Part of a small language model's weights.
Size: 9 layers, 5 heads of 32.
Architecture: biases, tied embeddings.
Training: a variant of Adam for these matrices, 155M tokens.
Each number is 128 + 32 x the weight over its row's rms, rounded and kept within 0 to 255. Layers, rows and columns count from 0. Numbers have three digits each. The size before them is the row's rms in percent of the matrix's.

# layer 5 MLP up, 768x160, rms 0.104, rows 76-119, columns 0-159
097:079123180102073082119113118159121091112160152079148118120144197117135144148135097150058113143137100117124152144158104095098117119161096086132117151123154068143124166132103144101119108151118152207073169094115150068195077128099115171088125140175095147151110177201107101101131104153195181158143111113110116106133127100097150143165127145081072114127123172144109105165064125123106164190124162127162129147129131167224168111124070121107135182139093165099154131084189095155138123093157117
106:118134168114113123117176124158146164099115144112115082119121197186169157094134159138178143163086131065146116121110116158068108143141109143129102153103105188126179085119126164122150138027185173194112097112121141150154086156127102077112111126109127133134085113126156127116095165047152155088160122185142174147127179102135091172165182122097171141122121120111137123129053118147187156191132164098087103086150141158072128131123159122105130103152112193099136096173133127125116214125134149
085:122067129127142117159147115085156110115139141110073114145148139164172153123154116123103124151106126123097132149119073132116051129133167115104107111109045119136178118144200154098100125113115110125110158205137127093148174107103083127115175156140029140140112096142091116118102151162088062136099119081135143154081096029156150118101144089145103144144130155185132144161093154168168174153134129128137146144124119125128112112134055116072145142100108136202151114175165140118162152246124130
106:122101143121154121147152129137116119157140121084161125131179163108104106129087103099126131164172091060089133098163122113114143133083110098095152094158156172098197121123138115132140113165206144119084144165136134152093057163093117101146211135032084112125074097113119158088095095135121113167122170144111178078140141117161044101166094153157130142118143182107110154123097155074144169143184122121163135152066083074118101159124120130145146127087095185150164077177162146117155111105137184
080:171127078169105111133083123183183114155110131066069133084146146152141143109146149149056127162151140109062149180134104079073111086154110166090098110139112130095159102066089134136157133132126135149141068186124199142115145114141146134133137111078103164086088097165156125107158181141105134168148149145079099171113138072118040134128151154157152120128139087082145149142048128129125109169124153103088118156168124093127140115141161124107179128133122120069132091140106189167143126145176213
101:117138118126166143138136192127171116128091149146077107154153147153118153134094137140102158176168089125163174101140119146224142140099118121146106125171102123145158141057111120146153147171175087159155107151163110141112157122138113093081132159093115136200083169179081102121128102095154121128178128113115177156137143108127108113131116138132089067055116158098130121083077093152049132126087141182117206119133071103104138080157081100143130120093130180154182083151105088136061083117190144
105:110100141146108113082132095102138117149111111121128149170150107172157220095109128077115151067143100120121165102110110087102085127126200106110120111204127095132102107115089138161153128154154182145098139126139116184110083095127053099128221149118215118115105116131135128158080129068095175137098153166098119159122138123118106138141144094109134134095109181094110154122082126147163157209143042126123151168155087073132134178176077147115183153153133143151126144099128135077121165150158145
086:163161095053134090146122145121125122079171128120102176098188123172136125096121113124136141183114120149147127120145129157185159143142212137095109117125087083111136143148132164175160126074114152081084110182234135160110126128140176109149089095115068153110086146135125111148106123096106093097146096145149107155179109058126140170128145085114110092126134186177086153102115175080129157105141155123151051134174101206145100092116113149094143138119088077131070128160122177158146093165121118
107:100104138123055178140125142130175095070086144100098147171117071121109132164177164151086128198167097143165108131145169136188153162108140079144143159126077084159104119150096197131110072135137171125089129160190107087150185148134143109119166159094145112077139107127126161154153160143127144075089136093070114121118183085189164112168149104150160100090118142128118135095152145139075143126094188078146121156158048113146172108137103155078101124132105177161140121092130102079183150118119123
104:121173144082102097168084078112165153037122153142081105089138149188127083107109123132153131175087094168158149149136134173120075150186054171168074092117161131102111146164123127139115111160141132113138123133128102134184074153137161125100160174089159116145105186137159131157144098103139064128097162125099095081160150104145143123120100138144142074135144138146103135078132046129060126159127121119118109160059137134170133135048097117160152144103156148096221136166166117135144169138119163
090:131117149124181084148146098186179183089076138071149158044078126134062131140115126123099109066171150069106127143112123194116120128128112159114132117132117157136131122080123120136190103109152170116078167130161152066163063117128146064089094156130131100128138145091127072098156157117182077122137124146128095137166084142140134099147085103160113134163199114174120147122115160078143115115150110169170083166178130130083146072100151140158170173151147149166143153135121126115083069178131164
097:132106117152092099180152127141141154122093178165204081080136108126182113205100127122170114058116154106112131090079163142053129118140142142156170129132101094114132166144121142094141117139117095179075176130154094119187073126105138158125116100134094130173135125114062069125140112193154108142156201117073093115090140112151104140150180111131130075125167128114125151152127075174113111172105085126112180157131140153133192127148145111158107138106044175095120113163115062099074145143145117
096:056139145088144073107121110146126192143138072106132158115120147137143077077153145132198179116071110135142173143133082165170134075119101119132155084183120132142113167143085107081150108073171130108165096086142116127158144098102140123126109099109111164183129138135116129158128134189130124164160117103134126117167075086128133076134109032101088153140096189150195174192136159132105120124169127098111123127151140209132088165130126138184120128097094107142154108207141124063110132167098144
095:113147159165069128160184079135184120136140194153185120182154109178101100118160151112147186163095126140159083129133142122136107139098119118179146117218109107159075144121032191102128101186164115156127128113130084109130143090143090097118132179110107128110121128111148103123087130122158128124092185146119188097152130069143165133164144170108105110115078125135105123128161165105106107133086127018127147124111102122121124139046087137121134121144097182125111108164182094133121092175133080
093:135122157084085184118113101115107153147151140150094123180178174158096133077097175127151121181133116125112089128112112172099126155120182127149169137114091154101144132088196107100104124118187214176118099155150162157062121098163153093092157126130116129163059079150099165060118115127077105128105200108085086125114090147092129098120161180094108146165164162133107084173127164152039121130128131107171166167155131150123151146091115119095120142106139190063160132122100138146128105074150140
095:119087094141124120142168164134195141116068150146120134135179163142124133136153177133123182123173174117126108084153060091177073094160128175081109147151085097070155140111164151193113113185106089107170152185156099138125123063067158146149101104081093140218087117119043129096149156137156147068150140116134119117099121136133144097152173148074114147132124118138109134130178066152124117123184169168105148120156150083165127160083077125082111104097159120146101134112135115095115096137096154
105:108082134091105116169082163113179142117150151106184216156199134183068155166141137128122119130153119161187102111125113137118061104129135197138073133099123136147139110146135118135109101138136159161128176129156147102163129118094104118095107079125104085125065128128086105090136062101159067107152135157066133084130096155142146163146102112108169116140109197233115103117137161144120145201123147147141129129136097069098114096130165104140147188083120158169169157124124113140077120072152106
102:136125189169136147106153179134069165132123112067192159096158092085127144110144112136116154104127137127139161144092132175121157105161179072173122175123105090140122099181115111115148108121181174162104131105136124160150145098110116103140138115093061106146135158113172135131166131164178094057136123109082095143107135129179125069144129048138092157140148167130119092204152056126119107130083105166168074129134086141106121110161124096082116114161101085112181099170093134097091131204145201
102:101187167136120103152116123147110125098140117134218138127181129120135110164149139092105170138178063152142118117118152144119132097082173154199095141111129157119104168121149128088115120118084157078078135119121145123134138166124081109149146099110080117113089104085120158115148148159136106079121128075081177133138121145137149135176111092161119084187146123129084130093159130160153180182120090175086202106132094128107244138087160069119138152189059105109150117134161139121059140087111163
108:129095091136131086134150138155130101144104160135135226152156134116102111099099159130143176106178074113114115132146197134107075158137126082162037058084178137082098095107164044133111091148098197099129142186137177116106103157103115110086190153144130110133083090109167099129099106147148127121074113155099174127142126131123083114162217118157106167163079147133108153133152095133135150155111127143142172153114136129065152134168127086111157147074102171095179140134109148106156128159138155
092:150124089100125144109137096181115118109154122125079123153156101171187115068120140137145116120167098073142099104159144173150080142121184174054102109122077158126208136139111150095183118164080111135203111141242153120117089078145069157141110129118101141141098143128147110171122113125148093104137122065098103163109170132084088081165151086156144073151157101112151139181117127130065135147143110114108145160120154134111167147168123130094138132174109119102100064114150131104185161201123114
098:114142137168145121152096134163110093089102158153142144172116163173144093102103192103072129161137083118197104087132102115172119109128176107118148081163118112125122165145093083192176088149130181118129095086168115132153143120179104136179135199088104113207082071118100069165154120072175150111132137195105117139141070109157123137135102132126166122165148166116167116125134082162132128140106085159162109111127140181150077142134143118139140174169161125155062074119063139145172101073096116
110:138099179126093171146174100185160135163127118157144140112112058177105103140131120112066152097049120110103097109074179086188089089135144111109104104194093123113093099146123201195127090160221084170115139127121133161136163038106119098150136166096162113149138141174147120121119186115113202146137112143077110145161142107140161108107090120099101133098120134161151165125095164109084145110118112096078109124085105182181150105145174120118162097106105146135150097144115164118150160155120120
100:080169141089127114167178120110128127122127177118168191166143141127154194098149128080181110167085112168082106179107115132127161139130114121132099168109123073144090122151114130068111106150157139191138162112166129032164084098089113081142143147167125120158118095139112117116129108108138088142110106158091185111143102097089092128114132084113153170101160149208181091131119125155148146152135082092107106139123144085172125121162039035144124207142121164159109106161125112141086108159164119
101:092178135132045147127166107114151120120151110100161164169121170142117142143156139114110162128096144140105087145072109162079161112141096043186129166162087095043136110111143123112121093129164147130126191107141096128123131154080106108092138139113104122101122166130192105119104100091144112104134111144118187163142133090184158150127172113109113161132141131119119124162201137160163110183152163125171151174136063102131123121065117130118066127192058144099133138178175165067136058090163159
105:112136092104108135109158172146185123095061124104163113132106065167189108069104150180113151123149092095091118132147146142158102145186119185105080138188157136130085141079131111165116083175100117175134177100138091180136042104098117133097123130086103111178174134141089103110133137126114061111122094127157105121121138117091076098148160109128182171048176157144131154133110038133151147135121135108092141214111174104139104132157106115134152144155129158134119165170083145080115136123156159
097:140093120119087135150166102107094086119170167155131096132105064179075165146191242137162156104126113094102121151039176174120095105110124125147112120084092167161128049175100124102125112147134135167153109150149159106138128106118075073132189103149128113123123117118163096089122082178129128122134131153065094134152103112132155186149109186145125049114209137116062131173078158183136141184100158115152129128150087128131153152130136108085108117122134172107121124122140111125108160118108128
096:093155151131131173088087146176128114121074110088115078098155133164145103094159142108079075191091106078098098056085070152108056137111155103113160127113072112115103174154098140108143142185122114115141155156093150108173087110103092143139139090129127117130088109121082088108134110182164068172170110095089158128083149125180186108128095154148106135153107084147108132167150146152114114145180156147135109210157181084138192148120123138092119156177096130150092109123138132134141160208150164
094:115062114116090076141172186162112079064132163099134151133187140127105134143104116161090115126145084067186129105080090120118145166176093138121192109139149108080169110124104115166172131132110088103145153128170168178132163133173097132096107169111091189210079169161110127079176155144071133167142132085119125159075120146166168122101148155101052117147092184101156146070115089128082095156099093117136162155103148187107154119169150127121161094114134133149154092106124133150119118094118136
093:082176102082143149126166172118109135126137112177117156164082135119135099162168149092200130162157107067159088128167103131104142141118192115155110143072146121113084063111146111128141110132119134177155149158184152186166147141203100126113102139093142098114100139132103162141101081098096093086145159178119133109061100106100105173108222125112044145158145130140113167132133068128145172118160087151133123130153108161110139108042096101110157088133132140221164122119124138106142130081108137
089:066142156162070145160150186081155201170185143114136104161104145123145097142108132157102102121144108067146163110130127133075123143107097134123096118118133148145182122083100119108172120132119138124104102171188150161125162086074143097066095184122092152186072149106100129116145142121116131093106126091127167163093182115137105139145211171105148122190128141094144184131085146105165163136121151171169118141160145129117123044121099110079151140178099126074057106144113092109148057149167146
100:087123138221161128106133138104159181183080129139144157133140112166123139139138124135154148095097123167176030072148130138104117146055120118122111078182057114124105117170093175145144108116158121119076133114177095114088120135084134160086155121095150171129108154127103139097133095041123196083137148177100168133096187140072104143100133131153147085101103151110133130121062114119078160172110124124135152148154125089129169142097150139155161114105129162187158118153151135099142126200194128
094:108132147182083072098116149141130123180096149132174134150156162133131111129113089168161172149114129147114159146128042092173127054116134125168067089180099162118128144097178168111150129151161105089184145104139139142069111118196095122134155128105089171180082099130116150152092151190127123132065164131136088091124111148169080115127109108072129162129122153142129129111154079118128145142132145118149157169108168170140158115072101116147099119157062204072070092145094058115181090129123120
109:084147135077154168152137102142120077077122114133111174113165125083119120057081179128135139135120084198138132141134174162133157161120124030194162120184042138108129120121119151112159125134102143108113188177175142129127080121176110140117122112095068148142068134114084159111095143117047109108159154094113159155095136113102119066140119123114181095136155169085175153148161126122098165154158115142150128081143094156164118150099104122138134220137103124149150109156170107153155139119193103
091:130135162093055157131139153075156110170147137145121154097100105106121191161130170081123092121084148170159163174104125102144087157161146101117136170109129198115097126119120140138127110124192112169175124152103044096162128116099148110080103123106143110209124109175111149111166141113094124104102188135050153134112158105153134094154157139119167136093168201117099105182143155106153123145117175082166083122171016154133133149097128065126127181119122099123136100118129149086130107178164131
093:074103124119115079154094159156080140118086135140120136072118132119118117096080122125135102092100077100099119054155050176147127065160176126139160128174136172155184163162116157169199139153100146114111110165136186198132167117143084157177158150119114154124109088132107094143107091150108089159100118073095093215145107107158197123173139116134129098109172126140131151146147176094089166109133078118087130102156201159141219122118135104099100119150123144117132135100095117094148155126115139
100:114143170124088140143136069161157123139127127101179143106152128116114150116129128113152180111141120119158127064116115090113117099095115118123118130166072208179141075114191196126086100084167108203138096167123138126125178074162169071071156124057031136101147101083133108154152138070102093071099134176131107098121130132101069144209113136102164136150117141185129137115125151129133152177123207133133175137077160130151121138155109138116122141135144114148168159142138093165138163144172154
109:110115120170133138087154049144056107046111171086171122140142131140123197213132174155114164111115113122094095167091112156115139100129098105104101102160073125116085121117179106169111103151149120139221151179091104118121072085142083120155169165100158118143123184155172105120117084110141136168185115176119097161186164136117112135117170064082082152100117173153109138171120096149136130130167107108120115137157100135053102114120094141113135095136125170182141104174143109144134101152155137
093:146142176165102164144155112155195166116072118072090162086127134155128142175104130174102111191119089145124101172137082136093076141159143099088143110181129103118125094163094157112135117129118132121084117123117107153106177073131150179072126167089130175099112090125107100096060150138192085109074180169134111166172116125138150137125145114181155052109120130148088098143105159162115100132048156124122123163135134111153140086074086125112149115183143190080128110154162087134098124178196154
099:113129175157116125119135133144136145068162164082149121137133121158131121139130109158097146164167124145090092126134117085163155122109173099147070092179080094100140170116178108156141130161112194168129127108146123140101096090122144131064153113134095149129073139139069101117130057185130117137031109099147080159157131121112102145130122105163091152135089185188102177128067138116063109161133127085169138088107123097143193147052126143085133090223093135143109140128123104103128126213146145
094:057087148109159140114176127139106072079145146129137164098143194146142128106118091109175191063178103117199129103173149143119102128127140121144118173105078151086113109140187132142153111123077094129134155172167156080168080155108095096125105102110105112120132164111110102125110149069120087095148128097148138189146133166132170115149143128157131069147139148080109166141129119135044180183107073191169154107123121141106136179096109126106078118201081132171167121104066100089127147147162113
105:167132123168095124132151128166097159166126167109094154178146160108121161101103124156159141159149085097043137130137170112128095175113152088100109130120170130138173097103143148069192116134119155131153119104187141119150069125117131153087176121062080054105068124139077115092131140095131118134093178127086088105089102142132085131148180181104081169098147147158109136200147074137139067119160088122169163190100071141089114127152130173116155143133114192157140078142123085126083153161114148
098:139120126139148134136146098135154094117121155131136188163077091129156143099185195143148150109129134073126096191108144117166131136094157110140137146117068119092119112141130209113174100121121114174136178116102073081137098123118088089095170171091064153095138145111123061130120094151147105072151089097083143141180111138089063110069115136112094152160135133146080126194138200117193173145142151089096125106115155156149064176100164109144167101183122121136096123124194197130108126113119150
088:083176170085164113148115109158101125099126134136129128029105136191137157116076087119181115149086137176129159117094120158162102163102131091093170132079130077163143179121114121081155123124153222191148092120152133166064137085100076131103172152083166117164124141128107103056132173128080120128104127112135138139104126150145101100139152082114100160121141138157125132146039165103071139151112149154111120164153082125136148122160103067154115143123116146140110114136105152129212099107162202
# layer 5 MLP down (transposed), 768x160, rms 0.0815, rows 76-119, columns 0-159
102:132083131213174106132123118192132121091085131122160184164139105088129162109176149173131204116101177145121126105079129168122146147099127111132148064139112047183125149126139126146139110113056153146119145113140195143113137085141140151210121090134129132142101165117109093131160124108131105140096105107135071140092079187074139118106129127109150125143159114130150074081161086184097121112133143107147078110205176139082106112137162097141096131148117114135141170084178127090068093195144088
087:116124138136109121082136081154124148097144124150084132152158198102125133104143085104114120154099171107114139143131125142066139149137155112108133110103102135101128095121157136139137186000195145125129070142116071113167146147127101126140151132142131133158131097137184163151131166085158157138158097170189119156102113130115122158105161136119153153120134122086157151142067183169169151137111142080106112089125159115059171149152142134143070080134145129132149117158123132089111152113124077
085:139104158075079140095134135139078129128115112160074128109137104128081096127135149145052132151114100162144135087123186193099155141127134115124151129132161130126155155096047107097163066151154136160082097084159163150128116109144143196187144177121106097091094113108156117183088132112162121130129147185139159118179117165093116125116141146125167136146151128130095074156184116112085131068163098103087118184177137108147085103156160095169170037175150108105100147125099134173177171065149088
108:144114171114146110097084077049077137167111087132163131064104103091132106139092125152112102123150141112186165079119196141107104122156145108132179158114127142179126097157129104116102072080141130127174135092108094132106123110177162079124157134078137149147100088140123071108150162139151173108166121143074139158106097168079134103155124127154111095112203190146147099172144132102121148140086161169123172116149080129147078128127124142223092128160138055172152112126105072146147187158184146
082:080170141127209175148215087103089130126120145087195067202145127129149099136087123075137099136041149148186096107136138099135134143156193101140157154121126104129064103143164150115084112124126118113163181097107094109150105154098136125154091147151159070109173185095089120154095108079163086166171108157162145080122091137139102118077137147116091163102164151206104149148194080145128167140097123142132132110078168144128131131100130124131124125148099124131164142128129084095145124100113080
093:036118176117101100143124124137149112103142086150144135151141102106140097087162125133178107134085162132142097154140134163042090180130184081137122121131140142056142141141167092078145164091091115187139089116136151096127088110197134210065113095205186090146125115149150157092133117096147081141149125091143133111159127155129147154155178121125098158194102112105164085124129171144164099172093144138159123127093185168111144118082144127117116118132098088113156163045099112122190133110113101
119:166106122121120097134114149133193140157098171165144051151142120117120151088174123111143189101129105136109188128139090094089103126128093155120103146129128147064058140106167111129113124187144087138125112129152116159150149152136179123128137131182111097126156166153178143078097158189082144092144134143160095129115171060158087114148119081160091152068222090109140120129097176118070132132105169128170083141097101070171164174106082110119093122111097160137112119089050196093121127130142153
076:105149132211135153119132135116119087170157104123153144107100126093136147172186142098105101111057137094096142138093153131116090112101101124121131145159079156151138135122122143077155201143171057166126127093065145149164149105128103125130173110142144141100185101176140168080139180126121083095119198155105127130051094212113112089091111195158122142116088079122116066141151097183159128152135074105104145144125129086092122139176195136161130164085152140152174130099136106094098138075098149
103:124098112109123133108181112136137125128112144106166128102180087146080155135128125165092079114167127121114157113147161171170156175191123127134115182146123113142178160115099114095151122121096117078143111180114034156076151084150036158191161137148186132060105128058158133194137168110084171167150132159103123106106124085097175113117159145191124091136196120125144137146121107066141162133062106101136113126108144142133126080118095115162164141140152097117159129112069149110099068084154105
101:144146170149091080156138110139097130188147097107114097118061133112140036095114161188149108069111141105164165106194170131117196148131195100191155139196049113117178174136148145100123172081163093100101167149117117076119130053141148120100126156152131153137163086148086129160068118110105127112111130166094118113082115167134105062088136184101136099079151138114113141130132122072164160136122114144139135121188119125179099168100080117151121132145143140129122106119100180139082135143150145
087:103130181093136163052139107111164124135151151131142100140132140152105074113176166067151149107155089132142159141122091142133207106095110170148042139116136100058105069180133126167089171089092078112133172175104162110154078106150114135114134174131155121164128126125176161244119128125116141160138116119113113152140139159103140105168099099137092148107111133113136044122158101162183118145178133126152119165105094160160132108107145185085074100126099118089092103167093112144185148116099086
092:156095177118140127095131119092083129119196143077130088125183159160127111104136144085141106151126112094138159105092099107109133205112142149125132136166050121192102141081149144169113101121181069114115077157114121132081083098140129125145121100124142129083152135067166152125227125123119126106119138134115098171142100193071144089058105122115161159168138083143113105145107191174117126178125145119179147123159124172151152123175134171121164105146111090116152155134101240114123108112112068
092:218129151170154162103106118088182135114106156167119095185142129185067142151109140088101118179164098152113130145135159123146070115091133147106096156158127204131138095150179140164115150141114148083113119069144105118093078126123101078141202149126110117099139118164101143104058157131187126211127117134134141110096209138083098126117116153139140093134145122077102170110155079121118110068077097145094118115106140095138128166104126207130156156097170152152056132127108089102137137099149080
094:071187080137114185103163141110195135150039141148154111119122155094110173117152085099158097170144112191149146165115155143101128130111157162124156117128123120106194111145160040140130114166123155121163175161059145186079124118117136148141160105094113104188095093127134156130101143108135104107177093102074110138170116149123084096166126155132170131147185076118169165147067133119142150120164073162149099137128080106095077128161144080147075139078094136104089095126094171128135181094132109
094:160139137074123167178129209083077110161090160100117142123179038158106122167095144133107131123105157151183150098109149160179112075090083137156090116069164121133132148121108115163117098112140106120129174203176129114104068158078130108084064124113094067095129107145142147159123126125094136114110167153145126152169167116152105202174117117119152116178150153102099106156098121110099146137124178088114113092109126118096235089167133083152149135167167124169121123094140085108084131115133136
086:123100133125073144139132153133094126123144136071099113132151146104116164144093112107135135154132111144086175152119121089092105114093120178147159074120114101184176159162184138100089164116176129144127124092143095141156131120130147124174125091130175125126140145205125074153095140135143128080105184116107132162171087195176058112112046179110149124092113108166149132177147152123121131026139125078080082072125153096099113100138152159159092141218129128125162123107091125132176174054149149
101:217098127113121137088129161094101146126129134173111117098174137144155150159126066140123100113095123107164157117119079101125116082179099150118145181094120136087060116153119117141135141164118119118146093090121127159096142142133089115122172175149197089174140037105154143162116136110100059175167153147155111158143069179096122145094205136115154071135106161156085074105088136141131167193115142149154119066124081097079135132111157158182052157098182084119117151121133126145147156139150144
105:106099138095130121183133105157109183125094154164140124176168138161161155076102108115157095129140128145112132101120124057195133143137132183041103139103118172106095165132061157158177125147058074101114101165096134107151125121111107170106179178115193126153123146113082152168116172137083100103146123133119094118123156108149165166125068122110139109161105113165113181095157095087190170146067145101144120132121183159160061130155080093124076067158076135116125146112117117159115108102189115
097:136131152153090127196127102143153105129136087160152140128088104094116199091112115185158161061189168103085112118145169223120132114163068133150119091098091114072140151095104064095121189103089115144100159101129138101165117146087107165143110137166167069150122111105162119098145151131128119132112168068154117157134091142108121137116142141105141095146121125146179088077189232188105097131098139140088148115151165119093168175072166123122107097131130172109103142090082115131098120135174113
112:156117154118121100118113131101085097112139131236162123149192184155130152120170077098095106100158175144139120121104119109065150144170104127124153126113122119084096133118139094121160081110129115121103155155077132141147135123164092139147157160125123152100118168077197084176094121118183120103145086113113123137135160150111101115060125098118085090096107132160192092199085124126163157124092104229192133115116150134140121169133044135076058171120137135135143133189159130086120162123116170
090:118161100126113148131170098169117181146112123227125222101102108152101082153099140099139146148173157137117098127155082134123150116172125056153107118093167127131094097092151171100153160088139100168105123110114136159150090116128094141100148174140175128064173110126079116098160128107085147174052137122118153151091096096154162173105125108136110147167084083096166123103153099165184110133189127148076114122079120127117119130169110054085156126128135080158186211129138103118162119083138114
125:114130151140159158124087095099124105119169197157098165095121164131167094170135127094064103192123123138152126132119128105071112130102109120137155106142177133134167152144133076095127148130161143153178079083165154119151139114163102150168096141113131153186105114139080119148152153085181187071128132185123124118158086134078103138145124140150216102150184169103086081118109103143127058101106078101194160110147098143094094119130132121169167116153127153096061095074112157147167077060092088
114:135133142164138144082059100140144146134066139090188148147119129123155142177155103144090130081127135137124106095158090115120120089130170138152149126249096097054133118161187137153125145067117128167103090116092119052078123132160157170132175122026123082143106136129129070167125191115123132192116090133148080166080132132110117140154107156155121135192085156152192095117124087152132150164127150113122195123090139140136149168087128128119116123106137116102125181113100070113109140117113119
107:103078161170128128103124158117167103185189109126098127140088119084158173075074135164174120121088152100074120136139119146092137115178173086130162102138135071105131109102116149141069070169148101092129122106157123102099183148119115170116127128145121134152134135146103138137068188157123155144103128095192136074091134122089105112103147165164108161150104196161107088102177145073160095146178073167130115138118152199123122149156073125185159138134110165081114100017146159133105147136150108
109:173155104163164079132134110140120105134128189128118192153142130151121139162083141114117070150141174108104155158163140153129144069126110131158149124117156099079087096093127087179076066187126114118179126135133161110150124102127143108074079147074156102106123108071156090165147152148134116159093095126157155059147168099176101156138095189110136148139130132134096093151157067134121207140119144126116081081163137144112073143150161159127148186087058110113082111061180154114102144206124134
108:116114168104142149158151067118140162133109079134155103168123129144125181145089123128140158165107206139098158154171086180136102082155186098206229121095075046133155114126106184117124139137113106147132164130123136165126167097128132096121073121125103112117092152092113143135091081142167136152172180126141128071127143103064077165111157132177131117100097101129074142134207132130077142078122129138206150046124123139135090118125129131201123118151122138122084113127133117105151134098156118
088:124152125153150136103080083147144088122129192098135102116119150088161009154148102098145075158157151111087106133083143087158185149111070167183201132161132111089115170078115101123108165122098109167123105105097137138062133196167140133118164116126131181134136090087115137127167143168115183159126142066208111123146084094137162195148141113165106167174140136136148139134070124143136133053128139127097151165152144140072162108122148104094136106118083088128151137085090137131130144147086136
089:077124177151106124105087141082132155110149115199093137169069126140094089145083079125108139162135106146094154102097097149174166122205116122057127139100166165113102133149141091090109142149083140118113102085145142105140141171161139074170128098170133087075121128115124149150119132107110188192100133175160106122119185129185094189065116098100127162098145096145151124096096126151162138127104104172144135173152117097124120069214150085166155127133125102190080111113099089153188103128176158
082:113177137135134154125099082153055182139085119088141101162105162117148133154110121095164112163118115123118140096119135102140148170106181131119076143101163103142075228101130103153185226125107161118101115141170153093105133160124144101111170142078135189166109139127075081128089077109130127124130130075155111109134171062159147107183212077118143118139114100098110149095123089158154140128086144122124147116087165105154122133107094184194133100165159106128149125149160045127100130166123081
087:138129111141147175094120132115179152089138139068177163084053079083141104102124157130111133101096108110084124160133131193185105108149143149140130105159083079156108166161114084142139197134140168171088119108060152103127074124140149188084127180144121132175090164113121115121160154099159131138094155127127114146110109185175133151174126188123190064150167120105136088119152157139147133118110134109115159077086150069115173096166144115085106138073141072160127187062148134112073101156127104
086:139134109150156175177106136104116087153080101153175159116155129151113133061118114084115159152108153126138160128196113097153085145117153089120076145158109107170073177180096151151184194119146074136124125111124111109163123123164141117134180068145109121135115115182157195079119121142131072122126175068161129123103065156130108109076076168180093185112129106080082150153143087096140105099161113138066162106073112130168118182102181123086129087146136136174195134118099110133135116097153099
106:126116059100177147176163151082123095112141121107084063092120183099030143160174131124202116166150147087159110161119115133160143115144134115143112121129103115103139133170117104175159060182116110130118136161153141091163148136156074214151146132070147090046129144104140155118052114115133172126183095162067049155160131117139141139120157137145123110108137116160148082162106142129108100078145181096120118109111148126146145135092113146146141169147130169113059199150139121103151101114121126
088:133087115135112107145163113140104133158104067113103166106123131143120148119156127194139117028167103124111125109082110105164102092136145106081132109099142152169159101161112173118135151159082169158159141110148143092164192092134131136112128086162166080105176086089162107109133096085103055143150121157140050142119137215053168145095126123116156101137163152042115163114130078134133127131094166166072125151129147111125121123180142082157116175137206133088162143121124177146085162162112146
103:073077178121168115142165101157099097109153105140147115089126191115197139119116189131130097105134085199171179163122115151157209174156122097086167102115129103173103077155136138118111153093089146114097152163128130131154137129191134083114138161137123100118123085125137183138063147109091098092199119093110158125135094099097115139155066094110153077096135163119203117155083166065094137129112154132097133150164099117131126140073139114147163178065120091152152095160154091157092173134106127
087:106103136114145089118059122070137148152105128144119181135117110120028120103136115167127151131152141118086157108101163134168132129164121167126078119109115081178134180103150176051163185146082173102116143195158163179121127140113115147119185106169101131124158082076139109148093155174164143189074092140171126066151116122130121168115177110152117113118070130160111159088114121127098127110106159106143152127094148161153086071106129202123174154174115117170102073055138100108149144092126140
084:123136132179154124062099091126122122114162102165122167163120129164122125143165105109063171180144178155106067149104120146142088119121088143090062168099090158126083143095142148150173245135174175103146136089160116154112095123189094116098140097141102091096142115152127125208164125122116095150132132193143120068103164186115095155100128062119108118134107112078121117102106136153136110129123156132166165143073118098110072162130124118087176139077114093150127116160115174203120102152161162
098:112095124118075146111079121191170169154128097132080154104142057096125138104124119143102123194126084046115129141127112116094158159116152076161164092170148081135128115125177133080170231121150151133178095148162111136119110123142184076165109095138115133159134148107142138063136103148157133209183127110154148154180085096094126131122134118098116088156092190113101151122166158090121110095166141128108135139171080153145126141174159090137126086147089109107094164159119170082147130074089070
108:076175152179107196136116113097129172185104161128125091085156118173130123123034132092088141127143094080163084125169168124115079145157149108157136141127129174132152147117153126099173122150155110137158150136106138144152112109123074221098079075095095194105132061096106146116068150145106093135131165107185134148118124034106103114096172117120108114152127121135110089162156131159114130132103108148163170141100067133159122139140127184093095081145206122174149123136135114143156119191133089
086:162108174140137078125155096193120117169182121125172168159152143118154128121112120070118156062166176156125094169070083150137105126096089192113103130122165149146157131109161167139123107120145110108130165168082135109134103178135079086135102111139133115129148184129111125068125162093072121115129105149106165116083084137141115142149094161106127174124054134056118138108095123158119138161124088127161082138084143128117126148180119183103095170051095064200138158213121148131130125114064169
100:138145067103157158131148146146167115090144097102163124151083140093158174114125123117101120119144147101062078121119072128167147128153134116165151116166195136153146139150100130115061048141136166103176118078099125109099121112091096138128085159185162133175148124122170079129133160146188130144167124123100123171147075085110152108185101186117127198075095115053153086076137163138137141126119071163119128114118073055143118182187134131124147163103187103165137150133124099154119062158139117
099:082145105154121122129133116108102180104105194198138140142152100147151137102111164124102081110082124154160154054143126138091169149100141105098126135053119098150093159105132146104111038161152153071112109186089139120129142122130115112130112116102142155166133163100139158103131169148184093064139151164153149132071174070173136128175071096076157125157175168157177088100095143099124106149097081152109102114113151133079126138112160113136155129092095137173211130154193147143190076096151140
108:224077116095161124175184130080171155141152139136117114157123145106168149158171133140144060120143104100125132142083104127108130161182063055125143083084124192158099093055140149139127112151131069110086107111115109104126108113160080134143091086166110111164178119213145143063115098140111106132118119126126116156063164129093087131066163105143058155128188141095143135165130115126107164165093117130154176098141093121146184187136092147160121107140138128133169147112112152128086158145165112
105:146197110135136137108152103138144148121122138122110084117103120156083083132143145108100125167112111078106121081113147153113180192102130171069137131158119168099105159125112130094140142060106154135161101131123097123080156168155152129081105151140147145083151216126162162102152098138121150166135136109203110093168107099127118164081145115174100092140118137094165145083135070140030093113158206210095131132081145106105149130051154188124077139167087139164145156144135104082113157160110156
088:201134072101150134172130121139140142155113091103144143138148133103158134125220089095162169146118162118099082100127120109137108067088151133168129139157129169077113092146193147130128106095139131057093173089119107133074187135161111133169080159174106210077123138086118163146128135094165200066169159151110192130137130120173071135165134118136150113144141120098076118099189121091150190134136139127183089108126116128155121105171071143104127081110168131124118106107131128165059128117108108